Weights of a small GPT-style language model, trained from scratch on English Wikipedia.
Architecture: rotary positions, no biases in attention or MLP, normalized queries and keys, normalized values, hashed n-gram embeddings, an embedding shortcut, capped logits.
Each number is 500 + 50 x the weight over its row's rms, rounded and kept within 0 to 999. Layers, rows and columns count from 0. Numbers have three digits each. The size before them is the row's rms in percent of the matrix's.

# down: layer 2 MLP down (transposed), 1024x512, rms 0.0348, rows 813-847, columns 0-127
# gate: layer 2 MLP gate, 1024x512, rms 0.0396, rows 814-848, columns 0-127
# up: layer 2 MLP up, 1024x512, rms 0.0387, rows 814-848, columns 0-127
down813 102:491442516401483487580444411585520471530486605635510526487456483553410570457438490526603526573573542466606580581496479521480436489498550445539524471419510591574454487444576519559460499501453509503530533636516411478482420476532463486497450529516503460496388488552616531612477582504440486485508508526507462436480487518506516478472476457496524478510416476398579581442439527504510503454489
gate814 101:506545512556493465542547582543517500524511508450534476437495581543585473484553457527511587496530568560568536519486474465516439575596468469534603446500454548483531595430654537492565463520531517475510455562583509512526388504482504453520497500537475463515473523502535598459499403498481479544584429431417492461515503536467413550527558580475488457505571537497496571575537574525502494466493
up814 101:459576463448464510527390430524467447491498574469490461555471475445386490529509478481466489462497437596523475516469437506505488483545485487420477533503462558477489452505535440551566528524522526468418549477509466575486413546522455545549564513471546423523548476509501577461546463454515446510360564506610515555488596452482486442565439526492573530503553480546457558448498508485492461454428
down814 101:538413506574510511481484487520469461517444501437510470573538487447518455499455478497533451529400437465492528531482512569477551475491473511452539540428603601566575468436576514523496509403553431534501491448513575575519430535575496553521471478553608491483543497594367515452473519528598485508551470588439549557488469465483534499489575564535430580546522416362561450524512451475464437563421
gate815 102:592463472467478540544476502532558538496523471556486453537458476505478561496460572409506499532506563511493501513514543466435533537477488452553540530476557487520462489482454549588458474553499518529413536581439539484490468515575573465552493433525564488465488556439549445559438535508490462488610513445443580485526441475524550498511489466520611373561420460419534591577456493539492549419547
up815 103:607484496551541572597507462561617526535471478550645485480454535386484523512534424481527580433511498499451630600450517445573552498529520469557543438550487544531477515512530537473525507423546529465574522629531554439385497486509441536477533444537489483457467573507563500412574474527452487545532509526525480506480421416492505499466561367509430540502523530465503465545479441462435489533455
down815 100:605435462559467547543518458481497533454598511459537569376469528486567539502502437471528499493430521455564512540517527440475406499541454470507451477509537508540508545493418543522480562556568503560527510436494602475471483520564567560498533499515402422473565438457482516530659497591511474581421491487491539450508547535506469532531553564564434615572414530455562486539608475470562460409452
gate816 102:444548506502642387491497566556582495530525548440512459512446542485439417444521527554562492529517528432556463542526400560547464465555387484494390538496603465519493608538577412507460470481577480512484541541472450488503591447516380512436548440459468530453519495578512484487430522478505543417479428492499533510522540477474498496506522495478445567502452529523438520515480590409468526533428
up816 103:562426565434395482490488506521422556496596521447447431533497567456504509460512531529544477550508510495501525497438540391518463568510476558549490493496483537548550422465547581409512541525548570608480488514513466506583537546471465516563480418502430447541497511525383484568584438398569535561476598564589448507517476530450465541546420503467397578617492498566523527553530400450525541544492
down816 105:506440561536474562540535568410487467560505471480504500466535518482521339446452540397507502485528486451433576567406500548469467503526486548462522618508486491482508513555288519400450626569506432527426564541507492491574501428481488527424465533489359506437624493478517441413478558580418464535482582612496508505516475559502526490484538409492423526578505485512547512542439471510508514577505
gate817 102:535523529506529502533511520424538511564421521556489504581543534469476449517545596447543547527521458488482493375509543494557446531531479554477556471396586551476511578468507514489657465550424533447505498490563480480472418472546554447569557488584565524445435483578557494509488419470443525548474490590525525494495485551518454565599482439432486486497422545430442509499449452509515490488530
up817 100:524480467536531487497487556462485520575563478513489498532385576483546476556486550497404509511494542699613487575492508417445435461433498504504531560525545513485544532537479545472477569545520576525489459459517395527495479437430365449443496570482487498582535436499481514424529462488467482486434504544534564542523485599469507479528484491553564567548531522430429563497453341481575502650410
down817 106:567483468528568544471560480525431375473448482507492504500580493451501564489475416533501535574453474575439443585458468454505499547562595562520483476434479493522460500419512475621503473440472522498556444533513412490469540422407537480491531587491477495415526474533415624473435589548587425447527475483454559481515541502447391532525481508531420419544561425514516536472513469524486542559525
gate818 098:557554412515493435541522523508532555458532532517403457532492453446479426523453460406433488520464534401463488471418486570500548466507472515509466485566520436515487576438522480435538456551417504557459642516413526503491496553567531565531469477487548585552556451542499410481454560450544543499422536458618518524529580538471532449460571497468499480505450442478491537540471471568527497495538
up818 095:563493424541521474466574499515535397505488500541524551454486485525498483559477435530521477528459481527479465575416516426458491518536538477512474556471472482536469469551510463424506574423487536450414518424493493476542505442531484497425474497496586461473522448465445508496469528597436515509521432543509415463488490492519418448610524541506525536429487504530473528603537472441467442448514
down818 099:589509497507582490416453475524562516438451506494532540447532432429507487494495545514432486571615510498487452489565471476466466558490658479478530581562492450409345545360501467469419492493483463454506416576500521452497494568553515461562472518486478545518564547481544453455424536474595437430601425627484563486474409524500516496454450388566513518524502558409479506491510518580457514481411
gate819 097:526527526355558433525535483597536487484534429595517469451424519483580474396568467504579597505461571405513485463574468411494494402582488450544418492532568459526497531364434557438514535556464418462548451489497464559536563530566476592466550453599532570482468509465478549577446408498486474460616508551542465487566529483436592486468450524468453456524483606482566575500508505489534462528607
up819 098:493478582460433482548491552407514469542502552489383602466472433492404513486477468503473500510543437537555411487492461615562523492480431503498543629461474481528504448521561481444481432542517489495521527518482516489515485528600550476547438534548551472465435520539513507451546512523577529531449488535540469474527483487535460423560494533488524458503547497566561481496426464471467506463504
down819 096:486473491433541472512544456506449435510502460421540526485562579472461521488498622493480536545477563343532507551436599364417508450449516394633483500544572498510513639435546480498423439572486454580563470429505480482499536418569508486464542497558469509383446537412535466477425564415450567494538535561549410486492483436487476476463516430540505525471471458487486532481561483461556439472553
gate820 099:596438407522451569529405513524441433615519522493534465489447480588488477466463559527588393539430560583525463519567490454532545467527522521549507505542570625542491482496539463517460560585438497537495520531441438496356488572536576424416543506473438439529532586470611443496542484572472512506497474512542515589451545543435475484470528329450546482478454527542522511543428533389564464502588
up820 101:475408487511555416514600492540510531571532584494565494526508570560479515447500485461508601539489477460527529544505409612632574532634496446520462468577593566524510452448584427432524538475403509481478504534525543515492507481398507456459416524538570571519424513533483505524524554524533516560590444453498495419511509475403593646557512437443473531496500477540418547425524517439452573629474
down820 103:422547511640502496595536616516439512450402506459473466548449506578452590496509621494548426496530521491502436559432536452595532519498467519501461558449482474643526575424507501428462468473492496421473479494490478591451508451441535493518496512448455479454444510490455508497459475576440510470466516474514559522498447422644440560472560539473435576552448536577480533488498553415526522559554
gate821 100:460561581477605414539540466561504443512403484450536454483461508443484514485529518486434483585506605583493478582533560503552457439513525495544490628483507594522442488517483485475500519536476488433532461640465555540485598394502532480520615474464461540482510484540479580583476542479458493450536543529503425600537589451430471450615547495458486555478465455451583475428578592621489496456398
up821 100:508466451449589438523538558467483453443460589482561552552644497563537440500474511475475556496474488493395477514579464606542443496398509435479511488459453574513527491500498481534561450477520524589477540494550552522442524622409436480492469546475521472642554515568526477407491426472498568508588499467592603361565527575510510495581560556578574490358473478443495520438482479480428488488491
down821 099:397501507468603511447507480546474378605451477436443503506527513521458562482540483386469573542454550526574475543549408633476501408459354462501481375554491538597483494533471476500514487559455458455494474439490585463544499523389451516498585588546521488486512560517486476560517416455555479364557464575391494440492433537455518440462611536440456486437415478465521510569487474541421459505542
gate822 101:534483503511606495529540534538536489461541593440467542541500536506489431563492480546530485572433514496512564599555525460536483538603624514455446517417562471501459471597539539418422489484531549513506507521565479477509568452562507531551581501496514513423401552488421587616460574452442511547494467568518463530555482544483584495461500586563557442403393432447462436482453494599507551497546
up822 101:485537535521548410520540506486540436575496470486518460406500501494502434515407417502537512567553462539469446454452570554601493483610518502555496600490449467499493402591518523542435558471459463506503582504501439533482501560566523565454559509451513561594454497563504511448525488465511520417397476444517524508497457454490481467464498431525494478437490474597425542430452435502522450421482
down822 103:499576495497558529466444410483540552486565492559470496479456566420585449454520448444427519490519527510424541467550443530496542483434513524559529480571426595554477549534449601483543572479471545430523490458532497420470518491491545449417510549433485437515566560437513501548418483419519502457520497435501520420535494474591579494506479405509495487459406486551553535497491525438489563553534
gate823 098:527443550539478583504478499487432511485511411551488535518536473458439497478518447470500518489419462488508515579419526480491416488524499516494496626567528590433459608500449481483553411528492532602433522526573546506472443527501512520453509406548397559571513487568527526440459418488512508443382542503466533494484478601541499433583454512478491522501533531530450502545525444488475595422397
up823 097:417443516451533516470427533383552551536468513501515474534411519446514495588557497470468542509501472472472496583480459536490600524462465654467494492530488593452522467528473459526504535541484543504479431495442530503491476541500616516480484531544526579524531480471552495464644514506529532550484520505451526496492455628592509483549376452541513548460514463518487596580457522487518556515398
down823 100:551466455576598533532489534510568562485436539491582563462502521525537555461479553513462454491565445571469504444324438500537403475490501405478501500493596539450485436442554519539486599553416530566538479500581529494512473540484480517471521508464558531466476573423541527456467478461526472455464534503493507534474595455519523370571560512539612511517441507486452480590479394545534521433500
gate824 098:509489501536499571482396468478513548494435406488508501490493537526590467502435631434450493532504467590529463608503507394493526466479550521576481482617453434481517555581546492556455407489433489503487475480440374442557445452540477550458561448519556468468473584505414452506415516415524585430548457484513569554551513520504521565433481459459505457405481394371538465560544556541520365535522
up824 097:531529523520530546456565545495610439453519432445430542548542458499507463539485511494442543525422447489406470586472497465587528460493547392497479506464542586549547573421533456523572478487530495507489545533414522426528532455641518505606533551567482406472470585440468510574586468480445481464553467493438495449521570506442477546467556430455571477433590524548499627419576467553513467502451
down824 097:480510466488479548548510508474582506589533510443466477533548463488509461466522466584512483506456497456473478532564540481534544518525488569569559375521480540552470536428502511531617535462586536522518497488482581530506509475502439571475422477526631504488548494481512564550505438491453564475505428484436536463583571351544520521417520467528531607489494556519525612460513553532512506609540
gate825 105:519466417495467524492608473522491429531521589547467579508606527491505529513525469477510458516514521424428526458525556486484420520627536519555539460478494618496431572485510487534531493566441465503543440534536540539522511443403549413462435491545465419499502489439509463552499619487479504481469567556489518494411514483475525522471518377481385544496472550482471422469453529536512645478513
up825 103:498439539499607463558520534530459479494459419496564551556521558513565492541558523553516520489445532431523523530512533601469490526401536586427462493512498410504549579444506519544515529469609438580450470523449513582533466453448403526450537416515451431514471502474533452499507494425490523452495447487502513556533460495507485555530445423541519518602558524483453440374449510504491502483420
down825 104:497473537513533528481493539545491561466447531527507504580466454492508532534486510537543508539490563537501510457541479535445521630522523593494543537497477474622590638431419450549483535518439491489477552500463516465410470513499514556500452482513547475598552519652350516524513507450462583491470493555533501511520429553469401452517507497499638511496562484453507523527537522435527497474512
gate826 103:540502503584567470496515513561474423414367510571457530524500547516429481507534483450474473571487524538489477553468435488559386547496461517484467570479583572468555482479455537543409492417487537507544510459484492552459598586481598415475615454558511493442425573520487490497430490499544455431523488520446465534443531548443441497601547493533508497490443450444488507552499415430446494403451
up826 100:528543542495496497603484474523584579516475491568397389485422446507575463576568488495485606482554532471404511525569595560573445507564513444533462435414553445535470443560499449432446477512470539553510527519491489500580581545467531521501472582534511465487508500457547495446455541455472517416490506528488525499550490447421568415507470471419454539506497539404531462563426553467527480488477
down826 103:491395396590521453444476577518472569485594472460472418505466525523459501438453510521566558489487476523546519518502619562455449415470493450473477562471463521464522517512554425491472502379575514466498538427472517472451488576440542532549459566427511532562461571477558473430480536546443524474500577481476447458514527481422462479545489564469563447614502431415562458472533603560459542569499
gate827 091:413453418487481497533482502433458565571454424452428545491638546520524394465381624538461500547505526474558475512495475523475543482515519587396542604494491588463445448467563479447389487496459553531474628459519424520516533525508515596422540481474519482505518520506578448530524436446506434516533528582455508554477494528444494521503418500466442513478442450577458484510481528629487557488445
up827 093:543508553553461517464529578405471417422464608504497454472443531528504509576494391521542484452555537504528541488485562521495502546525438468538443415450551451506485566340454515440528488447491406527515468532468486468514514561495517589464502479488505524394518460470452552475524474544507480556473405512500594435521522448569408397473458540542535559528451476463490491550466495527484486488653
down827 088:412520570433557465499497346476473490659474477423471513513577520485520453480465531479418497529507480465444523567515423488456506475513561536438512564453514548422404569482505479469513467595494574459526563556492464535537566587546557522544490496505541514577514495395507569524508507546535438503554490520503521462553521481542545512507407439469446481450602419468489508475533460499513515550453
gate828 102:510464567538551500445463432497547433465480482552515490465519528489526479488555561414483402491588533559473543519527568525487456542510481507499526570512526520493484534446511520474546513446472548541458453515406477571533501490469451494567480492465477474483491639537506523584468504458522495516468687542491410530466471447521520536450456508464510530453425502558481597514473547428489545561493
up828 103:512433523434507533516497512502467577422556408535518428454518509442527547387537464499539567528629488539461505515542564421504603491470554547546458590515473519436539520472476500452416468588507573488457439484500436520502520465395495534536409547518610531562510519527447606460469508537434522500500589517483514428479479477396582523522524449515468541505545489526513561473485509498506492487421
down828 099:587537497395559492503536479481551575504476480510487511483561599456433523489524483425483428546537495559531535512558476545471486513469561573417409486480568494507482473440394449489468574646429506530473404526485433425504447416470482471410548515523497420507480420538539560495437547485514493475541538548465439521391504527465427508509514480506509516493369548517531521457500561496465514520455
gate829 100:476457499360532539477583554422564455477479406414547566481505489530475520502542570478482463496417544410634459433492531573584510485498534414557414527464522432466486527426431532515466534522410537504372529565494491471599460482477529511472476534407532403641428445457477525459488497412523536501544512490522548513541503538482568510463552521484435489509447436489524498477472587487564549448614
up829 099:482380526467510474482486503497507543579565497571515511405582531543452475530472454578550517586550573416443463503499490515547566516489444496459498486504499501516504458543518504429470406497527439428502456481508548483531466476524518487525472574504380548581497480558451524417452403493455513499495409561448494495463474531520515476429512483500424517522527461462478581547608556559532480540462
down829 103:486424478412445533431407479571485537457522483512593576417542511535519481468536506557555433498529455460506541481461474511498561446457535509471420481454480410475467508477612558473541516504475449564449482403458566524538558480393625500560503621506517517532440500585431434420508473554574566536527459535600471487443494534523490480492526491456460458548504493516519506560574598512395610518522
gate830 101:593518450444500494511509499482550505563465479455546560497434515509454515455459443339428522557463530492452536594485480512522550450485564524591502507450515395546547490564471549553465460524525537490528443490501491518527455435421549508541408518475428423565531451452482535501487472521565567597507502456433532521480446590555441463554469542522429525532521526539505418519518441588568470539516
up830 102:564464575490550556416464508502464462455464479614502371538521530474412511475460519498435533594490527495492508449540425484514446503561569476573513553443608559529476470465530537464499490460544562554492544481424527461363526527426454457530501401484522510567446486523581451506542509444493435474491508526492473433588577536399504528540459467473456585432414505491479554483555457550478460390488
down830 102:442473464450513470519586498546473579450507425461464468484469447412551489436471569461478557485476481530385492485421529504450581594492527523468431522453482514436476445412505523490456573510472518543522550473506532532557539543544474538479469546441574534453525437513486546523532509563568393488467427472493504459491427422528493538568601436399477511412513525444506466505525536424489466505452
gate831 108:447478531481429511469547421438526452460519508480517434498550480531444506414596499493444486542474567503499406508536484584533395495480508469552427512442551515481517561459474415481502559524505453563408404523481578402649462461440547428426502502464520474548458559520475528447512552463537463483430477522532507451441466578450506515511528512493581456540550528432529438449455503526526546451560
up831 104:519449468510638520526527504436492529566484510526476661460497499455553417530453536438472487506542516532490455521581518510444500515324498533550456434493491500529578504517483543541449489518461584432539479384421459543535514521521475554485534494589570554619451452511562565543539394470415533452502537524481468605524545494569545541405447512451488413507465471519513561600585488501465522515476
down831 107:469494495519537496523468464429423471584436488440477463496499381462456419537539437461451590467543536470484523534496519462517496543316469527449514497459474468533567413409523504499546424430519517458494533562470456528633599397551391412559575560460567489536544537491459478551495515465490503531546481576446462503542556412484515551478507539500550509477552559478457531525570467507570421457497
gate832 097:541443453485465466500436459496479470543439467527530475519545494477555467405510520462526557491495572460425489512515463543543481442467533596499565489511557511609438500504553495462596559569439491593514525482482580476562545459425466451474539533582559487515493477432445354501349429506487451447452521541477529527525499494525457583514553520514468393549489472419444409471444550518483488446560
up832 098:494594550568487530441568451516483563425494433478466500392430483462446586559485491449512542456513449478504387453442527568562563527433540519466582548447566486528501488531499577463464529440565484511626435532510523460487515430446477468446433488469558501472504490481482471570623395522496525546398607520496536556582533553592438523575515541432586526431457549521473416508504515364514530463439
down832 098:545562570468560501536467544459570467425464475462490454489530479478533545536522467488523505509493499468411477524490468511484532484569618556574510461533535533538578412511525535492394500528485485557494498445499464477447513572463486573593496461492426569524484517530552586524487557486457528564476439483605518521433537506400497464471413566556550515489448514440445502504398439471396586463402
gate833 095:486505522519570603471536450383532531475500556505545537434492528519536492431493507459458453545481567625540558472444482413579454485542450454486597556346500498437427445513515542485461533531559500485408445533574433452520467523500531626468476478527464497511420473466443629493514525591448552545505457475551502510516524484471552591504564545550501545575507537470542505417481480526504533488518
up833 094:448436540468547532436487490494508546524534397467425446504506503517533465461411531545584492578573546468511550525480585521441527557471504469529424553567552501488559541494508523589601428552517437556544536541481517491566530501518388396491524523504580458506488561484549438512505472428491476486529482524542492511518538459490478438512595598549490457505523488469540523568500426593500549460586
down833 098:561522489551496457578555537527552500460533478479432452458469421523584484488599438516501510483495508470458588499455483600481474553451508500418452464534502487445561609307500562471511525390523597469551447413552523494526520523500604449533523371542480630583468477498513512536506558466426479593467469458494544508498539509488419513526503465556505460562583481603452523541563474492466549593558
gate834 095:553538421541494503534529500550437561356510519504499456572507638539501482454477486510505499525538545548469523455506533502529532484551443463501500551478526370452376449452588503475569578577479453559495555476577496463469369447493501560511535609558584537526498514565477532500516412481431483504539504445478495474365480428437501552454495540475520486484479508497460456445539500553492507453467
up834 098:583494409514518454546596479474484532502441474532360508507472494481551492474442509571605536437350466478422475479514512417535613504521550551597535499513573544541588540538553462489460525544470537540532405523408474574602528463472488540476549517444513445493484447515604496459490426479441548499556472477585437496520482496463502490496535475541528442495546487472589609540522471559410529471495
down834 098:533470521464496447502525521511506533548495544451474552507390569513574488570508500506497588535489475457456504457494476586472403491474553577483418438580551480550423484394582464496499468444502449612479497594469519408599540396547433458498472524579506508488409542524554402451537603513615522493539510532482436558528497487542395421469459562471437450513530451498534491495405503508445531568515
gate835 104:564528499424541468550463588477503595481530424549429594576537507473457510560509412454499544572502559464475459552526455446555557584522493569598522486490456514568507447505401466495493541512450555464509458650521507464556514473567447452468504506532429497501592504438525570536421563493467534527639428512523446544575587446438636436494557539426440503498464581423553555588462524450535532507570
up835 104:484627414408502451488524548458426442475465572488463551499463555532497558542554511426481389515519537442571497515513501448450512546491467429448458474464495548477534454442521515475553500509487522519499453530560474370480600439458474566518478517627417567395471510523489531524499521507564531445439430538431487562426382495480475548502521529467531529475525424440536428425534553408469490562440
down835 104:462522594395525555480521530429512432457499533466467507478566463443475594522528557520496527433406567489487468577459555403542481399480519516422491430463528492449503457364548466448521512441514427533577486564465489313509547547425505521528422532515531499549546474474475488467443419478563537549463512459424569578419472523543576501533564543535509544489522523434560470447540516457482493567399
gate836 102:512444515567464537577508521515539412558573515447521454519533599510380552593520516504619579575541423459507507381524497516585509525488491531524431513519519585489482483337523439602491550538629469447538517507566540397438502463400527450463529529483457455509514563486472529509526596539410380503510463485441504508541508512514518505535552529419461586495501525435491461435405549605443479470475
up836 103:564523504498513481403513511515523421602464464396467459479539566523433508444555535499515457617508515593495427477506485395568541416537401482571524453563506524442471503413518439590414579513557451472497498517524504495467570486495537535528465449462525415527562470632578431435540520457452466507444525530574410485487447458451478579547530416454472526542432564462482465359531476499593423455437
down836 104:505550453484582506402586447558446505496494595505439527620524557440435497546463504522515455436471530511490388569523442597541546497487451473531499417549469495472493513554697568442456469450490515538499515555503522608513463441539495627507491436462484552501530547448453474520540515491386477402531504500572471547464546484405509560515543517512492482522467601444525452429547389532491470392484
gate837 099:439564586457412540519468546518527444569483433488580505484529484472510436514539477521493545529532515527569513486514529461567565506532500513555452558543575536537450464591421462525662533546540545477544417495481530556491403467542520452426586551524495442466405523680456445400496424464516550564523504390538461462485451457493470508503482512524509398450500425521492559495531483546485477526555
up837 095:398477553436464415463494450534551526569578483508469448562461435535399447427499505494463505481576380439543486408561544480543526563420531523523451449582470492625503507576537464563525540509508599455468551495452551430412498561481457492520548599463510449489459451596483491532522460531379505569512547498455458483537537511417504471569400428508482512421567423574474541569459432568440452497522
down837 095:558438497597493613575476548550514460528537575503490542500534517627491519532506518512487484508478523477530514499572506511474404500566491516524448654385519448581527425440539507588413606497552499395511479394522564449493521484521523476611540488479498540505587474430560463521513477570420471453527524569431533545634479498523525513414509568581523484469480468410569405556494534492518533514560
gate838 099:435512492442558453495505601523527580490553540524466500631550420480491439558545396461480479513428605482409544478468552507451502472589408462497472535582498586506455524588472502492484519463394493484532494540579558534540483510484519336486487466529550505493561559529470494532432449536577471520517553521458458536472563500466549442465539482530497486569423398456511583454542538435479418528488
up838 097:426377463438563420484476450472509449538450467548423484441484487464409568505579484470469509544444553506535488605475648492549525492443518482584547552577494466475480433495507497510489476474502498496453545547593520553530458479424519451376551573490519466455511558567448491592500583535565568405475564613512469589505530525475461526504446491523481490484447560416608466483445489585524579514469
down838 097:410436438527507530439501580461552476589520446468572532444483470506534533485519486432444433453481561419457430516542549469519528566505519530564476575503547441570535559513501502455572572573518507531539534488541500550453521581439491540556515533515568343487604451530429493551481430539472493458526522508550528473548442460517565475537571537564461451435519506468552439559532505490507557566538
gate839 100:424492522451505506442520492505457505485423542463513468484455469531531508419447476465417484462547531512480488459390490416445483583486525416562430563534397568571457608466543499468563476462439453510493507432550511564458535527534406562495474435526573530382442547423466559514506516464457488489464471456532431490573613592450514428564524487569474441409515502427441456476451485475479556393468
up839 101:464527428566450480497515485482435484449505419517528558511529563428504433510500514604474431505564494466444393472500508454496435507509529556507526463554531384575543542458529508536522493481493534432428441561461449528473527428365523500466526408471514595488458408553381503477487460450497539533586593549492482509463493511559449565489436548473533497391527531567471415481465511463549525499468
down839 102:518528482502521447533421531489474458582510460524387518446552584431422601505456524508495545557530537545558510485440565543474432548480502487505515566529486438485413596508499443444470527565522482549475466567519507443574479532570590544520450540490530434489478506512575419538475535536481536535589514487423574513385583480513485531580457518525564543556514471486480541526510515485499465538436
gate840 092:424542448494515495472501514472383554459571471531558478507547527555488453492517498536522455541538489378538542471500465505520521563495546528529441491515467501502422547590449447429588495474380549483561566481613491541568459518448590467446468454569475548418455491593418445462526433498517507485515529467377545543508538396387400471512456540481536559518479490542516514481491510511403488497470
up840 093:453525488507408505507509556445488488528501445452499510498529519540521430406555502498401491404515487583423435519559547521436436583473467512551492502632543425474512517404471518441457508478503554447506531535445607459473460420493520536482527520454542436486506526598519502493569458549606523447525545397514472538619525499419553484521589527575604484544614541503555534590458518532550538469449
down840 088:557617522513533502517526582588594584578386543481463534491564468429520566570380380359486450496470505435499483544464528382528505504420539463538476518565595529519418545443507436502511458554538536464515410521474460502564570431485608480521432587461403483514467441527429480466514478430544534468544476498587504506387409521514485559537507582465490489471479434563547508564561490499513500522476
gate841 093:492453551492524520545553503461508455485474496500506547574493587507591496409576477519585552546468568510500577447504486507496623499504382442583460514554504500485422544447476577570444548522486472560523493432453574477441519473502542522572499493488495456420478480462489485469497404459517531513558448470519512497437622469481429393421472556454582511516407505439576520633506534503446459492593
up841 096:544515484484504472475407458429493471520496538498599485525486492524474566523500442486504489592419537509541510403611573481458533534504482520504427550522550535496465518474467494526505464512548494571485511468481489394556535495550443590552503418440577576477448559580476612483423559602480486491478483477515449408522497575503577443502473597501523464480496595372579527482441590485500490400455
down841 099:542479534584548524607529421562493418480593363612562526530534541515602559398444484480486636472592561513450525561484469578443522452560425519600483517584478503470493501539507509586464566528485562470506454398504535531512545492586520509545482519480374567494520451396443431457537473532548575497540479461461381488478519452391425487524480482386527593587562398607505446528551507539418475523409
gate842 103:579444538531504551433452496550542570511422449419540486624512478499431525585453449466432447499484453456529487532483437397530559523542570501504484526481484483535459404487447459506453471438455551495434402506414485461568500500502482520549542528481419430521461516484420520555450507523525505543482454482464527394448476448533501506495511442481486494534490523461533508497487546610430575494483
up842 102:512430481525593542523431525544497537404663544491554413457504527454563539506511511471538401477486515488508469575453461546501546528474464392560505611452591541444500537410336519467530498539552504561584436485418581492466520521601459577601548490507428442496549485457542567522413571411495603540536432519464469570531515519410526575491523533482553631614469592497525561494460553442517485479530
down842 102:547488498497596605415447506511483399505480448471524426476482478475507399560545531408480488395507466452542491571510536465536463499499511518577486512552466529495459519473518448437484455586419481498445500502505475479422529541534451485478541386544534463483466444522481458548528434501568523560480538517488474496518519461540443511581504519446408486598532490453494592439523544508519534462446
gate843 099:480492542553528541499563484586515527546458546685455601632510473454435532425473507503480518511504457569518451491522492458510543509478399507483467601521496459626468512473480522404545421533474528443515408547431533426491442488501596481457459575560547416558389487493535445558468483468573507505534467476516495511494482562498404483564458443519533484422447462424538450494534450542555475590491
up843 100:487571492520467580480472431432544398537484489389453504469398466491563436541590562492469560554506514560472498427499611409498534490507489547530437436601588545416503634423555466529529467541463551483412489495441504512591507465485477531547515486515513488535517529517427510395490535496508498546490482556398509524483456441502572582433488483431533415460547497365504488506541525511506481558532
down843 099:401467520569521391484536450508607507644521500528476451487475462519515416493492428527505467573469445514453515512657556422546557469521551531513524505469599501493499457440474437491478499442491443580514568513516544510530544501505531619568533565486519441563526483523477487477559478558527469574499470438477636559437502512564589578483537512516494470507563382514490494523561533504430537548396
gate844 097:489544532529474570632452465530494543381526437395534439447546509485514491565434390539539501539559549534443522479561468483435522512489539354547529488518522432472544422497520520512509566523570513560586566483546535509577554484433573475497535520542521511477449454438501499539480438405482388550528445531486515403457479482435484473486583490394434485533559537560504582424523517526441516468462
up844 096:521550523483514552545516525537529560496560506411486461454511554474455365468430448459452553491525498598440495582513507504522469492532510486484522545581410608464521528515543524455532405540444455462560433484447489475511574512417537527503440579487457559495544569558395475565537503447504475528417539554411450512506366518548515510487477506490452513559490436455522642374557474546474463536551
down844 097:537517505448515440442499559494507490541503551532519510456518562439474501574555442614533556381490570525531511503451459504555416414519496406512465479497433503530462579582426507575472386421522475451439556512506534470510457557471544495448435576494455505498569420514527483474520540563493519540471422508506413638506506478473485606472441433487422591563516548534545513566492572465500566509504
gate845 096:457562466498410486470521475466491482418426494524482473544405432513524508433449547416581438503545536448533556518534461499473484501519579482467441553606509391440592481474497512426547471525573582568511492490456520540498571495657475368600471568567569493604465453554514463509479466471496507564407452362466529565518422586490417504524482579481474447386489471578550519456519542623521537505446
up845 095:499519543476533637499518458501554569463526574428432494474420501526526514473506508538462531494547511477423493500448479541490464524478615546479511476477570470584544557524484504567472522452618501490471561499588573429571584518418517507478525430548516452527547544520527499589421547546419527422484436480474442517417437537546514498411469409561568474446509474376518507512425535512536498518439
down845 097:415556500539531504535456495434458467526552415520455512500528507536547485478555560549488511456504578532454536491554582550480533410510483450512503491527542439431654497631572571453448458527472483614528513497490506468509556565509531610486483531505432464521456495522553430451520415424550513465477486510575465515448514477425412407594438570449563492524570423515466485419518478591462448477530
gate846 102:509455478501480547528502546512445476474460500527515468519511470538328426545555498405570488605475513551487473546475550550556421385450534607597473483528552576609460468442517468434416395541450518540463502580517511422526453497467412439443531588514509457496528558487503474604467524514489511522491498441496568461499507439498518455517482454489460549596525507509597468414501615424530538565480
up846 104:500469495538431508512552470360512501452491426493426470444460454513509521470503475538421584429453470520459476485551490500433510505541534524442500542507536512486539479492502509432512440510534539506473467563565431591505452497533593511494463517529432521609497522504495549434458561476548520562437462461447415516424457479572465499540477499502542606536508438566541537456589466596534568564457
down846 105:446521566530404588583508536488478568455555550493482559526419439562473561485440448459525564481471468441548524432510618541456557417483516529412495558475507470483519465514542477445511516497460571446553496528448479477486455480512452489545489535536532439496453459517447512498470432510504570479470573515414486482509432507437524505510524530550467453486524525453536440520503458649520547521521
gate847 092:490488505480453515408501464486511494442546554473454402511574505519572509399465479484480532511498466528619466425484500364544551436451483411535487519423456505465520553583379594505422508509494484436451460414556574525525608410534480503452501455471491518477462460494508608566435431570513538471436451500456530471566535420470550583616436486546502531442580448402488452478503574451502517427464
up847 091:527502528482569607609468463545512444457457500389502460577431479570521506455574489479539453426478483560475511490540604505480517422575473435478497580528557560513536537532596513563526580535559468467588517437506522441565517389496463559513481475550515584459487475552565506468490498500526453553508590450462507455461528408507516414547450528557488532495589572539550499551482577563495466554558
down847 089:440411451438411480524466478482497477502517553570512546450485517462526533558460456438430508558490481488523503527420460477536500562480462568432476479489442480476504514535546407476498478574436518517470460534440437551505436505527460389563531511394543552402508473555535561536442538554476536429503476499487447423443534515518322474535523567400503546428452463490485469478511482474531532564522
gate848 098:512498456457497524502540573608540536507415442469508541530448506567468492528490525454417518464438473525445562536459531552484472452470500540503374543548502438492490510551518545564479456587502502520429458523568423499501539448572486458517533560411396485510516407479569518398466513548448523489387458646486506473499558506438449531422525500475527567421482507340434458431506624488483492508480
up848 097:467551454485539455525460429600503456554496548503447559462524449468572567482516579503530490440490566528561445487552451515438560482483495469484524491502513474508544483482587485516558534430472537417526490541578492457488539490480508494444494579493505553449494434480465498415486488533474452493483413524544535549523479344426425441527563510584485469566588520483514500575559505522468563487482